Weights of a small GPT-style language model, trained from scratch on English Wikipedia: a variant of SOAP for these matrices, 2926 steps.
Each number is 128 + 24 x the weight over its row's rms, rounded and kept within 0 to 255. Layers, rows and columns count from 0. Numbers have three digits each. The size before them is the row's rms in percent of the matrix's.

# up: layer 11 MLP up, 768x192, rms 0.166, rows 101-147, columns 0-63
# down: layer 11 MLP down (transposed), 768x192, rms 0.187, rows 101-146, columns 0-63
up101 101:081161117138112142114108133121125099123115112122148137179143123185125142141131153167129132127163138117158124150089117156120130129152140154115132151117103145165178124126171142156094129131126140
down101 116:148098139154152108108147115082161122143165141111152116153135119153143121134099139110143173134109095138155118141127140124158157114110084129143161104157086127089099120129095110102147132101122122
up102 100:130124106103108102115130093177079123100117078156110168158097135125171117128122160192110174153128174066139122126171178136136113126140156163127110129096172130141128127135132135083131138149110100
down102 109:110150087118161087148137109159122118154116077108102147088120108158118147113130142120157155109124136150123109118127101118109086112129145073074131104125097114115099149079113135147139105126109121
up103 112:139108151129135095089134134113125125130177155117120144099183186105124112099133130102130085157114123162143145150152115166108127140087138162145125142142137102105100185168150124116116139106081160
down103 108:118183131146103134098099132122131112153168118143178128123161120117103109172137132123165129144095143131184112111142135168123149136153133118152149172133106158123130185135112081121150106104139082
up104 097:160112137103143138115117124122134134131104120132141118146155136151143138113137104098157137144096144129127152136119080100127079089167144140140144055116112147141155130143132111117150158163173123
down104 098:115103156146128134135126117146142142180154147115142138128116120129094128151101129169097126145165127125145189082127155114151126113112095122107082108166077143135135118116168096075144103138156144
up105 102:140131062129149122088106141108111122127148147111132165147129109127132144167132093130067118123136093164146094145115133141148090103126151101103110125108135161111148130158107138170096160153126096
down105 097:136169101149127140092137151115192104176125157161149111143039087104134156152155099138111104165136115182137119155103151141115149150090132103153144154168126203127136136123172126125139135145120110
up106 101:144134120145104100104135165112157075140093145098159162125108123146093105123122172155085162124118167140111180114139128157150101106159122118146122139139135094138133101137145106157125175059118126
down106 086:089092123118139141179139142109122137124209145158089137133101098130128161135101148137141112126143117109158104118095138138121144101101150144111155102131171144156153144101119147132112105183125106
up107 106:128103099097150138157130153113183154133144195092123104192135116118103123152118102100122139176130160143140126108119122163127144097109149093116114159160142183097153157154148110154134163097147101
down107 113:114092115108106131123132148170104093118096098127123135128161116119104106138127121187140145103119127163157161129118127113097165161139142123155128153147143148179199122093120111142160130122126137
up108 102:146150102080166144173147125126146155137115150133088123151141123131136144144125133126144134129110151110171103186130134141143112145095131143134127122143138149107166110136087132122146119118072142
down108 101:119121098118111144104122134100143144093105103132138116139066162130101127099129123119130144124141133156135136143101140127150135095148147100122107168147153116132148106127120166128114136140126102
up109 102:111094115072109102181113133109108111118147125110115148129132144114167132146103110117146150146138147150144131190116148103126092135132149107129160127168174131144115125162102106147112157133150111
down109 103:160077173132126157120125093166164080151137139151142133123162106146142144074157115110112129102111120147121133132148123131141135150170114132156139118146140110160156185120141159134119139082131130
up110 100:088139113167158154136097142135124109128133125133105138116127123098184138114173135109153101134151130148135138152106148131141148135207165159109117095127122114103092120108126167115146104161107103
down110 102:124178171103181129138167162152141148160133160144103122131127144145141077112099113138111140148104114116147099107137139185118123148129121128095119090068124138148122136113137118129142147090177185
up111 105:110119145113092148096105105145076139147149129114137161115141138116151157165106129099113098135178204127108126142131137122116122136115126144146127135148151111141095158114124122096098114084145154
down111 102:145157068121144127126150164147136123135092129118144092145164114139102090116114150119123131142112065108175110116135155091191125128170128132155151102160137159112139126128183134145127171135156115
up112 096:135096136117119127128102096148134137145113122133091080125128116118209158149110145072126140104157128143132145145126156102123142159141164152145109141088154134141110135117130219071147119128123145
down112 096:080124150126144113102133182117138140142126163186120130107123192102157137160145122125170159066130122137167123147137143103116109143123131068129136132103195128150140174133147140116133138132124124
up113 098:120162109137099163063099126083114144146126111087177144143145166104123092133130104129105161148155129128124152096136125095150151109138115173117136139112122088138090085151146138132117122138133088
down113 088:114119180111115125152115126155117150141142151149135127134104119111131108157139134123126121112094116122137087144145105155135144115116119081125146121111113117149152133155120136175126100130160142
up114 105:128138129158063108105119079094114102112125128109127120105129140121163140105121170105126131081187116134107120135176160155148100105157148154064092110104128118133109109142122120135137101164085106
down114 100:185144080110162133155152149158159128118161134151106128137146126143127122138103104134122132115140107177110142158132095120118104102158073094107125130072127162154126129143127121086115124114146155
up115 098:121113143125116122123087099147163148138134113110118136137144159115145159144100138137167103143195130123110178138110103097134112106078134114122137096124138080166109131134105136125107154128084071
down115 103:137118144112094105118145124117122082106128059124090096175165128148118114123126167133166186149102140122120118122136124167100166155117105099100139114161128094136121161106092144113127190083060163
up116 103:124125141127099122121116143127107129117169142132149151101162100132119117184131090096142099110145123140164128136071124116083088129125125133113131168144112078146106190113112103151135153115161098
down116 101:132129168137103078099150106137109157102123149126090144109137122109133140130146157098146115134102143141141144105149128127187117117126152132106120138101137087105148112082130128110145160136131078
up117 106:136105140119161135108102118113167131130153089159125103144140135097124218092132144154139050128107134139146120159105136164186151122142128115091130139138135099162135141139088117152116132108145141
down117 117:202163101110137191123109147123125094110113142161119086113123138114146138113115111143150158166166129127132125109140139138110119189100160141139140135131125099172140109128130141121133124111179117
up118 101:106129111122121106160183137100120149140129159087139097146141143157139100071147169143127093150164136152115115135156137122160111154112097116133151150134135156129097122080143183078126125141171152
down118 098:111089125129134166080087101164113152146103139140130114164152127097130109187141134126080119115119153123133099123126114161086107153118150141147108112122124148139100135104109100123149202157125135
up119 097:089137159126109135112128130139148099118101160167136135084144160139141134114117089098116131118135119144092146082154146133120115057184103128177090179111125128183123117112151108118143108120154086
down119 096:159135127102153126104111123091082113152126127119134107102132141091125135137116114104135126145129138125110142110130089120129116158079152141102160108116143137040087126114114139142058137139139155
up120 100:124100133123170136158082116129147121166093119106141119105135102109124095139141138113149139112109094130125106088106124089138134142171100112125048116147151119131167117100164117076125129162111129
down120 100:129110104168115140111136104094145134114176145114105127139108168141152122130133131186141129122106144128073167135120106196092149141138125151130175120115085100169129134175106084141137109141149126
up121 110:086141170126118145129173095150147167149107081120169149159122145107131116179138154104125126111121121138130073089131137124102142135142116125172117115125100120108114105141124125106107103096184089
down121 104:150118124132123154090112149137155113141104155155140125118154129139120123091116118111126147147136155139127157107176098150163138134162113157116139149111084100113099175084116127160121123127124115
up122 100:106085155126128114112126136176170109164125127124122115149163154105135133090127125124111121137175145153123136108081089142121149135169124133130134169149142084101133118203128060108161089144129123
down122 097:137115157073126089122148113139101097157150121125094083124169094124082116119138135131100079095083097123131148132105110139113145098144108087134106122133104131153132132106120126136137154140104147
up123 105:150127156101162124124119131122124192109145138153173106125113132121126171140113163096136120139152120135128155134136117138118125076105147143110127109091135112148128165096144108160131128171148108
down123 106:140135124133108089160108157120098108109119121151121139133111080120146165134158125144114148134108137116082146114091153133091128162101119116095124100082114130110148140148117116161114101149106152
up124 098:092151113084142165131125106081097144120139116097155109143145169177152141107166134151124129120140134165128149137153110115141091109146113125118145147140125127158113118150133137151114109162113105
down124 095:130147122116121100110151143123128144128078156167148152147173122097147129151128161085121158119115136096131082186125126108108132105112136131096128116144087132111181131104108120118104155147144123
up125 102:140110134148142135102083122134096082139062103152131112115119114140154143153149132093142096145091157131118088106127085134160153129136150119128124139145090101154118107159127118115117155107111150
down125 099:103159105149162145110135132148098166171119130182153151137124129092111128111116145149094137114142154126129123114144168142066120130125110121097117085138102132105147156117130111135149080159112111
up126 099:111119099153141134103147135152151076114113145125129123145118129152101085127149153122123164161135141143132131145157116168127083141105118134145155141140126101142117106129132090125108117089109117
down126 093:114117102129127154147130144127176086119121127164138115138087147165119108112089103107141155119155102128100086176123132129135138139150166110152110110122108139150112128140149122121132135131189130
up127 098:145155129110111115118135125193149121160146136125120097145125129169132094121108107062073136129166130125150144089122097130106162094130137122215113122129149136142082107105107150115111114114119139
down127 105:152113166106156156151187110146122142096171163125113097153119104136107155119118155128157138128131122151139098168078099119133121111102101081101100133143129167127123073142148110105152116127101119
up128 097:144144105134083103129128135125156117146119115155158114129107101136111144096124118073143149107107104107131168174099165102097137138167139126107109156085149179149130131110182133090169090131135108
down128 090:146117112160126124147116119135143113142109123105079111151088136091169133124157114133151145119186139140165118118120170157128140156116123125106166111120101086105125117133159104143118101136134149
up129 102:135110136073120119189133065119120125149094137137140089114116106155100127190136089115114105081138143143102140128126109134149135125104117093122151162124125136143137118101142099121122125134145154
down129 107:171145129125103138119151142098149090084135122106152120155079105099142192103082123133147124170088086121110157091122168140130128119183099148111124081170104187125157102177114073105128125104064114
up130 105:096116155091135147130119136092136110107108118110154136140152103169118143143146133093101165110079122149146168167187146135162084118059097161107114162123127133131082146124092131142150189140148121
down130 108:141138164117112168160082119161115163091126120124138113152146125105085080123135110123142100124166133137125156116130115135114117158104123162155167094108131144120089134127116150093138084109163184
up131 099:117097129150111113125131141135122122123109131181147175099089146140162131164145102122124154142118122143131138122097153153090126128164128152145140085132132155130166137126087116143108145091144147
down131 087:150159129100124138135120119123134160135109145103111102136108097128087136116098169124121105129145180070155127127120137129209131119092150119130123141146116105156127147134131138148162128139127141
up132 100:139112086071132134150173090137141118159146159144131141128120098163194086113139150095151127160139132133161127139140066151137100109134126113125135123197121139132112165177146120111105118095152164
down132 103:127152153135125101135106147114153146113128111131118127117127139125098113157099093106094159114132170085124132141105096155084107180131110144130106136095175096135094159094123120127151121111135134
up133 101:088085103115138080109139123114167131170131130103112162163148114130162144149124127099139137145147174134156080145183135123118131117121121156132092112143152124145099101114121160124130140162143136
down133 102:124125093156136135136154123110110142169157118159119134132103166121149113133110133141107128144080119174117148107142123117147098111120147154139116109109135115133140144142108096096116099156114125
up134 101:147153153133153105121155160142125152101131059118137112129154116133155147165105149099126119146161153157109156129185118111162124109123174075103117149158144156125119133162089084101114135141088141
down134 103:152113121108100166125152107104149170197145112134144133090200139155097135120142101128110133083117118115112127081105126124156158110138160115100125120102101154070144130123146116122129096088167122
up135 100:125156141058140130136121158149113158095164127131159112128136148162075129150164080131161095104078142081129114108187155130086084101103103184131099116105105059137111131090143108169139095149112116
down135 101:140086099173083151124099134133116121134134132149118118143153136107099144137105157098151136126108151139113143141141139132166117142103121126124124115147152114122131122157173098133082139113171152
up136 098:122129119125139171097153124141145088124095133153141110144116123133116109140111132081122135158108175129155180120116134108091079144154107101136132136086107143089100153127150190110110130141108154
down136 103:152157084136131123103132140149130106170106110145123126109169097125145145139128115130182108152137109121151123158123103146165125143125108108162119137125133140155114147136087128134074122095174162
up137 107:098106189130102150109162108141141154118162153159141178066105126131124132151137125142121136100158137151087141156128116126109126107143080121115116144194105152109114151157112154157107178098132120
down137 109:123109083124158109147119108070113136136133091143119135188092151141128126126142096124149096192133099144131152113189080186085158090164080120156166153132120105097110132123152148157162132117084144
up138 103:126134163112131142119083142142157116082125160106094106140130163129138049136156104132136089143116137137130134150095125124154165126108050086184132124094161118107160138119112114110136165167160135
down138 102:160106126094129145123141129145117145171126132162120090135114119148144158123151079102132088154146146112125143119098119108129089114143138103082162137143145155150131172135099123130154109119134117
up139 099:126121127081141091124103188150143176133112166159103123150136135128058136108159122128093164164147128138127131117180107114140122103076121064123135122139138150132118175132097133197151102087134103
down139 098:082138106145109149134104079172109143097089132097097095128114139129195091140122140094112112109142128139100136148124184117084148083084156135128098125110098135150115121121141109113125129098119107
up140 100:175140127124149137180139117088120134112138146117137130089119077151132170124131123093131102164157129111131126149097152115085115104114145142148124176164129128157099158134157123151118120124139144
down140 099:139132100170138109108176141122094123150113129147159156131167096109134083116137154140137113105137111119129147119125134145184129109131111141143179114136122165085121127156115142076110137070114157
up141 103:080135146116141135166111137103115166182120114128117091116144166138154100125143128089107143123101149134120147180151116160108103087124137146111138087124101128139105112169113129116133115101150152
down141 105:138142115133108146143139148117138115158137136106121173126154157131154158079108132105089190134148119098101130113117152153089153143144112124115119099100134156119099143124143083170139141101101133
up142 099:124121120160154144175145113074127127135111117099123102151116122134142145142113124132111102116096093139131158115139151151094126132145138109125100189105111129104148152136136133116106113126099105
down142 100:105128127095151128096132134111166096130140139164129135132119116171082131120103161131134162149132113094120108091124132113132134118110155120136145108148117143120128156110115152126145073165158106
up143 093:109109121123131141155156128098118086091152137162115091137131084145148179106111143145084144157125117155161081123106117105168162084090126119157097149138144108092119116149139144101117145147125123
down143 100:129116091143129152115125129145133105159109118100102116154082094083114148147137118150143124124125095128133108149160121167116126168134129153054138122125123094162106113137103115114131145094121132
up144 106:067147110115157132111141147114128123129133124138093122132157129150137129139136118127150113165111112136134145168119119099171160129121120145105182091110153153152137093128148129108146112129100121
down144 110:154157146180116091121105118089132132107166143159146111126110108079101117110141177149127142173152143089120129142140125151088132111115135136148120112134141132083122129129100125157135102103138117
up145 103:162160169117126116136132132144124143116106104147141127124141129158178141159077141160134133142121123074128153103121107123155170119099146153148153112159161160111116171116158104115141145119177121
down145 105:127150150104138161128155161125096154121131104164090143098132137160133141141147128138136109171169108162163126128143143154120130127156121139156145091104130153125152154120138159157113127129105164
up146 103:122124126108089116125097116125150128133112106155143127112119144124120153178107158112157091165079121110104145142161092143135153104128128106154084118111143167125095118123110136134116092137095105
down146 095:131130175139120118124195117157112126092162119093101118096070146157137132121139152101144124121128119107153147147079144120131108096136130159098170111167118081125122129103112150120134146157155114
up147 099:122113094125121126151101136094136122139149078075083117150127152118092168136149118112090136128091097196098130108178146115126125131124106129143094123096129131135113104132099116143155109166133144